Weights of a small GPT-style language model, trained from scratch on English Wikipedia: MLP 896 tanh GELU.
Each number is 500 + 50 x the weight over its row's rms, rounded and kept within 0 to 999. Layers, rows and columns count from 0. Numbers have three digits each. The size before them is the row's rms in percent of the matrix's.

# layer 4 MLP down (transposed), 896x256, rms 0.0505, rows 416-441, columns 128-255
074:537400560506543464573461454530455389450418475483551502524508550424509554520425466491543456577560539492559557504474505399479529544456586550524452504502505480482615595591574532368467532572524500434516529471422439550470416432506445418439415493487574586522519519474578535486518544552511472578452521514520538469525438489516457463535543580503450447539471533420464523447523501579403536471475
101:458581398450470403531431467497417448557522449437529494420506559544504582521568592528517518456531533469463478434518511435570519562512507515582494425583480440518509450501536578473480570499528468488474539537473567541547470462539493576533534509574520506603456475497568495473594557420434483515508511459403475605634532530545469504497540561498416457443389461510578437496443497498476495528477
107:515520474523411458477445480539556520521528575359477580522499481529503534522480459608460519577527539412535486496480471509494464485422436617600515510473494436444469404386428506489517454477451504505423542476476545505598548610505565519482476550520458559481452516460548533509578483486518518482501506496583551494481501487519386475448442488431392555517560515559433561508442549534435464561515
110:483513534596581511476494496492494515518549519514503384551510495403544438493458537512482481454552563552424523507427462546481530494435522493531494532518510562435513328509528453546534468488466510422548468529636552512513548401453577485468512489598461576496470480552448457411470370495498449371515524562552598426429603527536563565584571475511581573464523517494536500603522513482495489509514
113:421537600460435484373588449464493477491530507511546502549482531423450525517557601477534510537538532539446490479491431500499526589445405496484565492448476510472509289522534542504499537476439441460531482485458516491560510418472471511485482467488478539528518535652456434515473501388487513546521404460472573480442450485521554500482513439494569590501522600484558504536543457510581529443519
099:530544534489465541527399469457526522430542568560474500490561418414475532541518533524515484544490562401458466565496469496457395433478589552511444416478486488450557549388455555487453547510487499550493579478529449543586481393543531498435417496546605436471513424577620559480555537463491450471568537580549540530480494470440615527530497577465514570512464460513551505406439406420555521485487
089:535505522371599528540480508435504562559473509449505500463550512506491400492501430547594481466403465537510508491456523488534480509519396533485531523474562638511487598499476494551485532486524434537453616504487577587419447522504548550485410456470471462505575447567434477541549539437406503506432454542559481424555456437537558476597512492493527439472508475501542586467617521494558512343568
101:441547467356434514608543514471508542545524449441471521574535559619502462556554453541473566475465554505487532489522473496568456510511459510478516517501473482596530441486480484458476522496446556384673421466438481594389457618491480511477538485509456507541444541531510483540522457488429539453521480486465481484545477505507500577413542500557568535539455478547454486572567467518529555485537
098:525555430549440532417546425465450492451424475522554579473503491589516442465549426462413503428381586513407397554461480510412495486471562527507533413447467483494455422396559472553526549577531402501410424475480530561499566511476478555425517504464525506534577478450415531539407494469442529495517537483503539600474520501448552457510551445479510516470523511475430577478576526504449455439457
097:474461494510476465592514461519432414393474508496566545496491611492486504421446617510378522535576528486471536496476495545533530482528487511496461496421513547554461388382430460503416547516568480505478544474451542574557436448459512530549472512535467532554514499513511466601413509455468541566460516417556609455538507529591486414503468477454566520625468504483562526570541517451566500559387
094:511476573552573488543510542455539605552473580430568439508507441578560480468539402514492490583497523492464492384438504446495482538485568488415509502431488547449474524474505445493489447498609606613632474571432516476501418568442488558497409473488553476509515495488428501473505474500482552562430605458459592495468545397502497596514457539551540443494539471511459426479518497481475636484683
090:576509517499535609476558540502435485513456494448469507512467547497482507499496520491476415474455543391574484454430394510502476604569520550436377528550546407528532594521502519460534545541452542633577480528614469481422495518578490457473566555514545541452457595515499492500499524465446513482511406487432503537485574500416503594466539524507530452463476501551427499577510511490477578508379
092:514569454497557485461494512647491478546519465499556491501388461576422536513588523582458604589446535476457556615490534495476503521476427428415395515500452502489466477459379458580481518488495556540533564546570589498450390491454557409496551467482449602499521534501527544522541480444481503444493548440594456545503456512492445444657537460563450429418529537526377569499567587410502548502508
105:467501537423529510490422501511437597471446448486567403388533603542453478483488395419509479478497497552537439378502556516534491408567489577457533453527506464519485538409476420459571443495658533467483538563416458524507476433538543502517494502482476462437492555477500570509537569443502508620474498511471509489519529478471471478564477478465544456515478477501466568568552524490451461483327
103:489417511511510473474499550450492548531484499467564417456447525517502471440524560551420567483498471536521448473508522576504515481467576514475366445492444507567487407570571518512511576521502407589499602437508500500595550454487462520595567488536497643420488419526575488434566534486438517518492510581473481591372508547523484553414503440441569479492559453492512490456497583450578473495435
112:465554493570577474375474529534553614443578458404571523436482460550410414466461553520470552480490494596525557436526555556501529481536518394489563517555503544512570531470500473517483426567546485548475585432544516375563506555512456503500435504520592558506510505627534454556489465443527488539521590532465501449479519575498562496535427515483528513493512529502476476494574553415421499493527
085:628421538566547492472462472471410486463491509544548595425424576537491509604516494478551540513521511402553447566489490489483558548547517519464408550438542464553526485531473483572495483525447514558527422496504479477492405438464495490479496406581462462406565551518594580519508538583478468563489421520574536504519454477494591514508479468531401440569527512433438670521523451425434490554553
091:475618497518500457495530464545478559523477560466430573465511551492491517460533454486540480530618449500549433512465481473516442481542515480474455534424406529448557501497576557491443522480495496504582483489488499511492576513371488458532489516477521524537589520546452570456485507518468460518586360403515519539516445523520657488545485555567462448485501460586482488584486557517531557535445
089:398584553441513628495455468485441546464502456415503545461518571505508372474560488469480516576480523463430486549395522424570500446510494530589517585375594486488471445410478517542505511487484521427574556571544422541489466557496490552537441513370499552485512538523471521634443563505433532444511456419561535552524454482484525490437419556469580551572456560517449560469534549492495538447515
095:560518534517557482464459535550535442530533489454506519530542382496513496461519448489546418538553551515469502552533470551496583450475470567479512510543455505519580574463465498503556425488436573419560481454437490552497453567423548526473481438431461474535447430488615573466468542498525424468496508487448427487480478469432433454483418538454508518543573406502550498493492455400523540535479
103:579583495526484516487498495570556495529436469521516469553486502505507414527462482574404521507550587444457529556550593461479302492640497445491578510429511530529399461447551498506480475544534575582497528553476450474512568564478493566455494456530433452589584468472546418455498423536513556567550426561474561462507424451496520526462492503498564618507553515531469506482456457488411419489484
100:475539488469365463481486352499401451572465495538435456540506475480497492529466439490494487396584527439446548479492583470514463511478473543511487489474510460506477555455377502471440504491474517524493514483525482512554497536481512586488572408445524513475526534442541475466507560547489505524613450580446554542579515501547460469388526504478537464483449503540402521506469500456545610441552
092:471475494431539462541589565398557447553460521556516506477552487522487563587466509527506470487410515417422443541473493538521424448475535537522458547571544470548539504573543500474560506544500546531528524484405539433476547507535478439503467533516466515490576456501491439467440434458505436448533557557546595498478556468504392513566477438395490575559476516549551432418417484366462497408536
093:591605498516432514466550489501549500552417654550562479584483438552418498459578476478414472542411479560439481411551541471537440465502473467502502490486477550383556445567462456503384510566418589549546519491466508488525430461530562506545456438472560480538536471474545495498582518562449510546489427466499373529502443536556502494554480499481483534436514510508580602386486592423527455492510
106:518510447463518503525516583532512479556531515471417465561424475561547508488438476379609449507454459498585445600549529514518538511488516495478473533495488454582436477497540490496484593497509451454412521551515451576566464481466483575520504450502504592527458531461529391615513516536493530384555537506579452529419529546470552561495468568404568446547506502456490492580485459572424522480425
096:495508459522567434602446499559516553541533449604559500556534556444426542487513515561493442467477500381553543534600472499509414452474431456477517514550484433502474500488531514496525450470466527430444520536428579530493546538442592599570543475413520535477447512534558485448523453417551599598505362477448478512500457557487586466536532555524504508444535605513417495522561525560559532514443
# layer 4 MLP up, 896x256, rms 0.0525, rows 417-441, columns 128-255
103:499558441505506542505445477504471479491484495476467512512498535585480578552546448539540490514557436566492581541470604443521519524466399540468493475485578493491509514418561582534528571525540439528541505481472404600498471489508476519479528541454506393531509513477520559457465450445474449526505421468521497459513481398527405501510592412403465482515543443550445464527552527502494451473494
105:508462440477516490410501506386482475546484418467541500471508529448452567427515518513404533525432521463557469520422518570471475461608591508476570503537521475465520535497503458546533504601536550534524386517521573433537488467506561535545417493510507562559463555436650532446467521532450498510506467518472505478489600543465487487460545564563543424452472522580504437541504535530489564420561
109:433474504527499583447534486430565519435547494600555497446507470518522549560381460512491591527485481467539572374481528530455472536496407409558507526504495457478469486573392324518450369464577461536526534540533453538532412494474520399442515541455473510377488471512561477514495388575443508567521515495439600542585479568545488525524511485558456519472526525483530462504472484482442529576455
109:548386516505483550453486441531547509586525446459517601528575463506504531491367505468592558544540509478410584437580573525458485476484489595422561526541462458539477454550488425443477541516555544496473474513533451605527433502570476496458524472468526471488505497579498476446506478457473434517495595559447507403466534515445382543593467495514464521492472466549600450411464497505522492422545
098:525523477521505503492512573448453590398505418497467538520484423473430560477447358500501472526515465589522456499447489480556492541477460493493514489509511513444459629432583519460643460430512420447480496481564417616507497529529555509460456561535533499422520580634538540544489513509506582406493487428443547516423515509484419432526490535514545554540382490484632477540478356510521558535514
092:513513558517498462476511534495402471405522493516483469469463460383447508634478461482501549530599524465490459440585385485522521519483551436529519440591415446541476482538516467558592479477480424433461527460456485485509557494457494555488534466456504453483490550518480533496515520490389470482483538435513463443553504449504460530430452544502539467486507498492494453486510505509507545564502
098:565561490529447583526420589499447497438501509498470441358494464473462513503458567520458502433417451500556499542553522566553468536525558559488462561597538457548477536432530509417502456488594422577420468492463474429566548451563440452478546507533497511454501505370523510568550451544584475536420548576441585547576471467499500526495574530432464532530564439457433518512426531453496434530437
099:509412523490503616573459603437457491546429523537503415511459502506536561575493478499529490484477507431573506501561468466523425442504480534529526513496554598484460508506474472494523533516576521460440437474509584448466504551561553514453549505502539423604558500443554548600595491528515545502524490537454410404459513594474409433499482506487502495534618533531521500521504452530513413519503
104:431518431484540480430414533526511528554481574545485467448442475538511547483509423496514523498531559510495463508589491466506476537464485513413521589462531438485443463626516547450551462522475568435537459482607404448499543456539507476355522525418525421509439495529503506452605503430509462498436454533473490484463410522421493572498498488528516510377485552566507477481480589509488559452556
095:421509603489516484472472573486496420470514415535568458528559519421466499498497531547544572412507489440497429530581499567523521505502516498509548480488558457496436473619512565406511574486486530417531520486505495550489569436534489522546538545578538506532506490424466481435540626513475542535545432489554373493478509470482538499546573531503473591455517445481491485521463532505480417511412
093:515487480594474418548564450536449556432567543601475523510478480596488420532477615516470489453539455570489467542495545506423474473474473522574539446530536546485477492505554507540435439458574406431465521536459474534538458516478480529520447536490452500533612469531516585554365481484499492460521574506487519416458396500526462515533521532390497521496465495487520442435499516516517394512489
093:589339464549512431506422445489515484491463380475452497561492505455571536452429449372485421482506433454445446423497570513540362467449549558507485541464469489449519581496466562526550466530516481548500490442530515488589508499556449544422500537516497449507450475458439543557492440547412523535504502531520454527525450446517549490427472477529503457430480500490570440481495467437579439529512
097:467476477508556465426484528430518541537584478488458577522436460530539538575543540454439434560375484548487493525502528445460512414517527509516494448426509430533545531466506545472517547519401509485453565440498424620552554403468466512531509485505524470465445586463489489472395491433534555423505501456525545573452528514457612569420573558575495477543509506499596499484468470520516525481552
101:465525470521489527560411443541497426374447521568356525600444559488477531534451476478467443496488532432464531532507532565542515531520512492457556496488569460486536461480478524428543469519531535461444484545480467444493517528472582562506526544518475473540421561598422511575450498493527485443491489543515497528525522515556612450506520523532479507462554530513462518452457442530443657508477
106:493528507521536437503531630471522548614516408451498575492431465513583507518465492605450474558544491462488493531481531469486466451527480563523439428466463455532418527483516526536494487518517518484521482548514390498547471456488581496533569456475590516464535580412504557481498525612420589491433511492508446474532525457482535468576453503382481495499487567560510499455539542492474484589482
094:482581418478408574577492496530511510466521443465453519458423522517580481505565563513508577609481392532451592512528479520551556494506569526561515437564423495480424433484537497626557589476576473575514536465527453529548507459563463473517545533532504437485581496488565471519478497491460449486521401569405515418437492491502520537482479474530504565502448515542469527462480478516556486568586
093:509499492466457540480439486464484559534473375590520516532540558511429552432466510447532386519467414577476486510421536507516438478604443462514470447506489493431465449518521440397591459487510506488420497501461520510464510534476496453526506521480516494478440509511524545510496586557523628480456505434516530554510485518519482510473412400482487560583527450515451430407465503496423531393410
100:567467510505485511487533540510584517549494516494531429476443459436400531499533475477517515547413479571597554486593486528398491409569571543479426356455473491500530488522527411428509544592528564545543471377525466505486575520524509520481602419608512443488477546482476564429573474550526518530465436570413496475497573567494432543492488492531484527542551484575636472508464434569413423511506
099:579436543557464557520445524569396538524462472481481612558491514506507474518546437437490549535566441492475524540499530487520446520531526441463426492525508501507433529538532489527544418558418458454426418502537455557492537515540480447597513477453574488514526530527538512507545501489488511479473522480463489441498508533543595471458612494533521520408458492517479528558465588508480424441486
106:456492439518481450547503332483457526532465453504567429482546568549473518475452453467481474526464503638422384466499404490525527531421514365502446514507507467427476496427521511591601599477455470489443471445565514421517440509410501563543525509534420455547365548540494485538454493520411442455518536482460458451477530569418486517588535468559502450546488498531515432483544486450525552536516
098:435556518398531502492486549521550506575337434464439488500479476487439541408375461405577472475519506512442507482581438380496542448512450508547493460568474477484502581443437458549484521568628504559493524479543551448499423575468487431524510555507552409583587554501515458398422426551531498450579530468536549472558457458469500463581469479504499541502503428495423539534535511481568597472558
098:533520493479509493442587460532467486548496526543512511454602619512434474429504479453545470581594408559447593466490401515504535423526457492515519508501474526484510591567464507503478525513473525396573434511573550524525553444547456473524573509459473485508485520377555490466425462460388542556512500467523518470414486510459454603543498601570573513460500465584558501457539559605424500469498
093:537594521456645455459431509488448548521531448382458456521526572454433486482563511504550522568476485546482468555512563518475508556572499457465561483445416502495484523429429502521554435498417483453447466590519540383499528581565442423532622542448519477482544550475514499506474519579437561470520553523532515491445597454538514504487504417453553560527414494528500491505545414471476457498583
084:515560556546519473486494549497575498504461434504444618536523523539512486420474491537530498456469493530472556501526432589494452539509439418542533432516514455528515600597533519584478501507508486462518593492491480540513590483432531568495439551501485448549494473567566516374487458480571528573627509573524455440562527541532469512481551505501587571526485445473525519510479523542487461469558
096:500464481571483577532546480580481425395496526525483528510436483518492547482446503557531466554563486541554444520438468565464414540512477548536463542470495502509552496506430468532490523468512584476471465499473481507522379417531517473525437533447516528462470493472583547475547606490469493553544455485474551520492460431473517524614425519450546483448445503450486484438517350470602454607563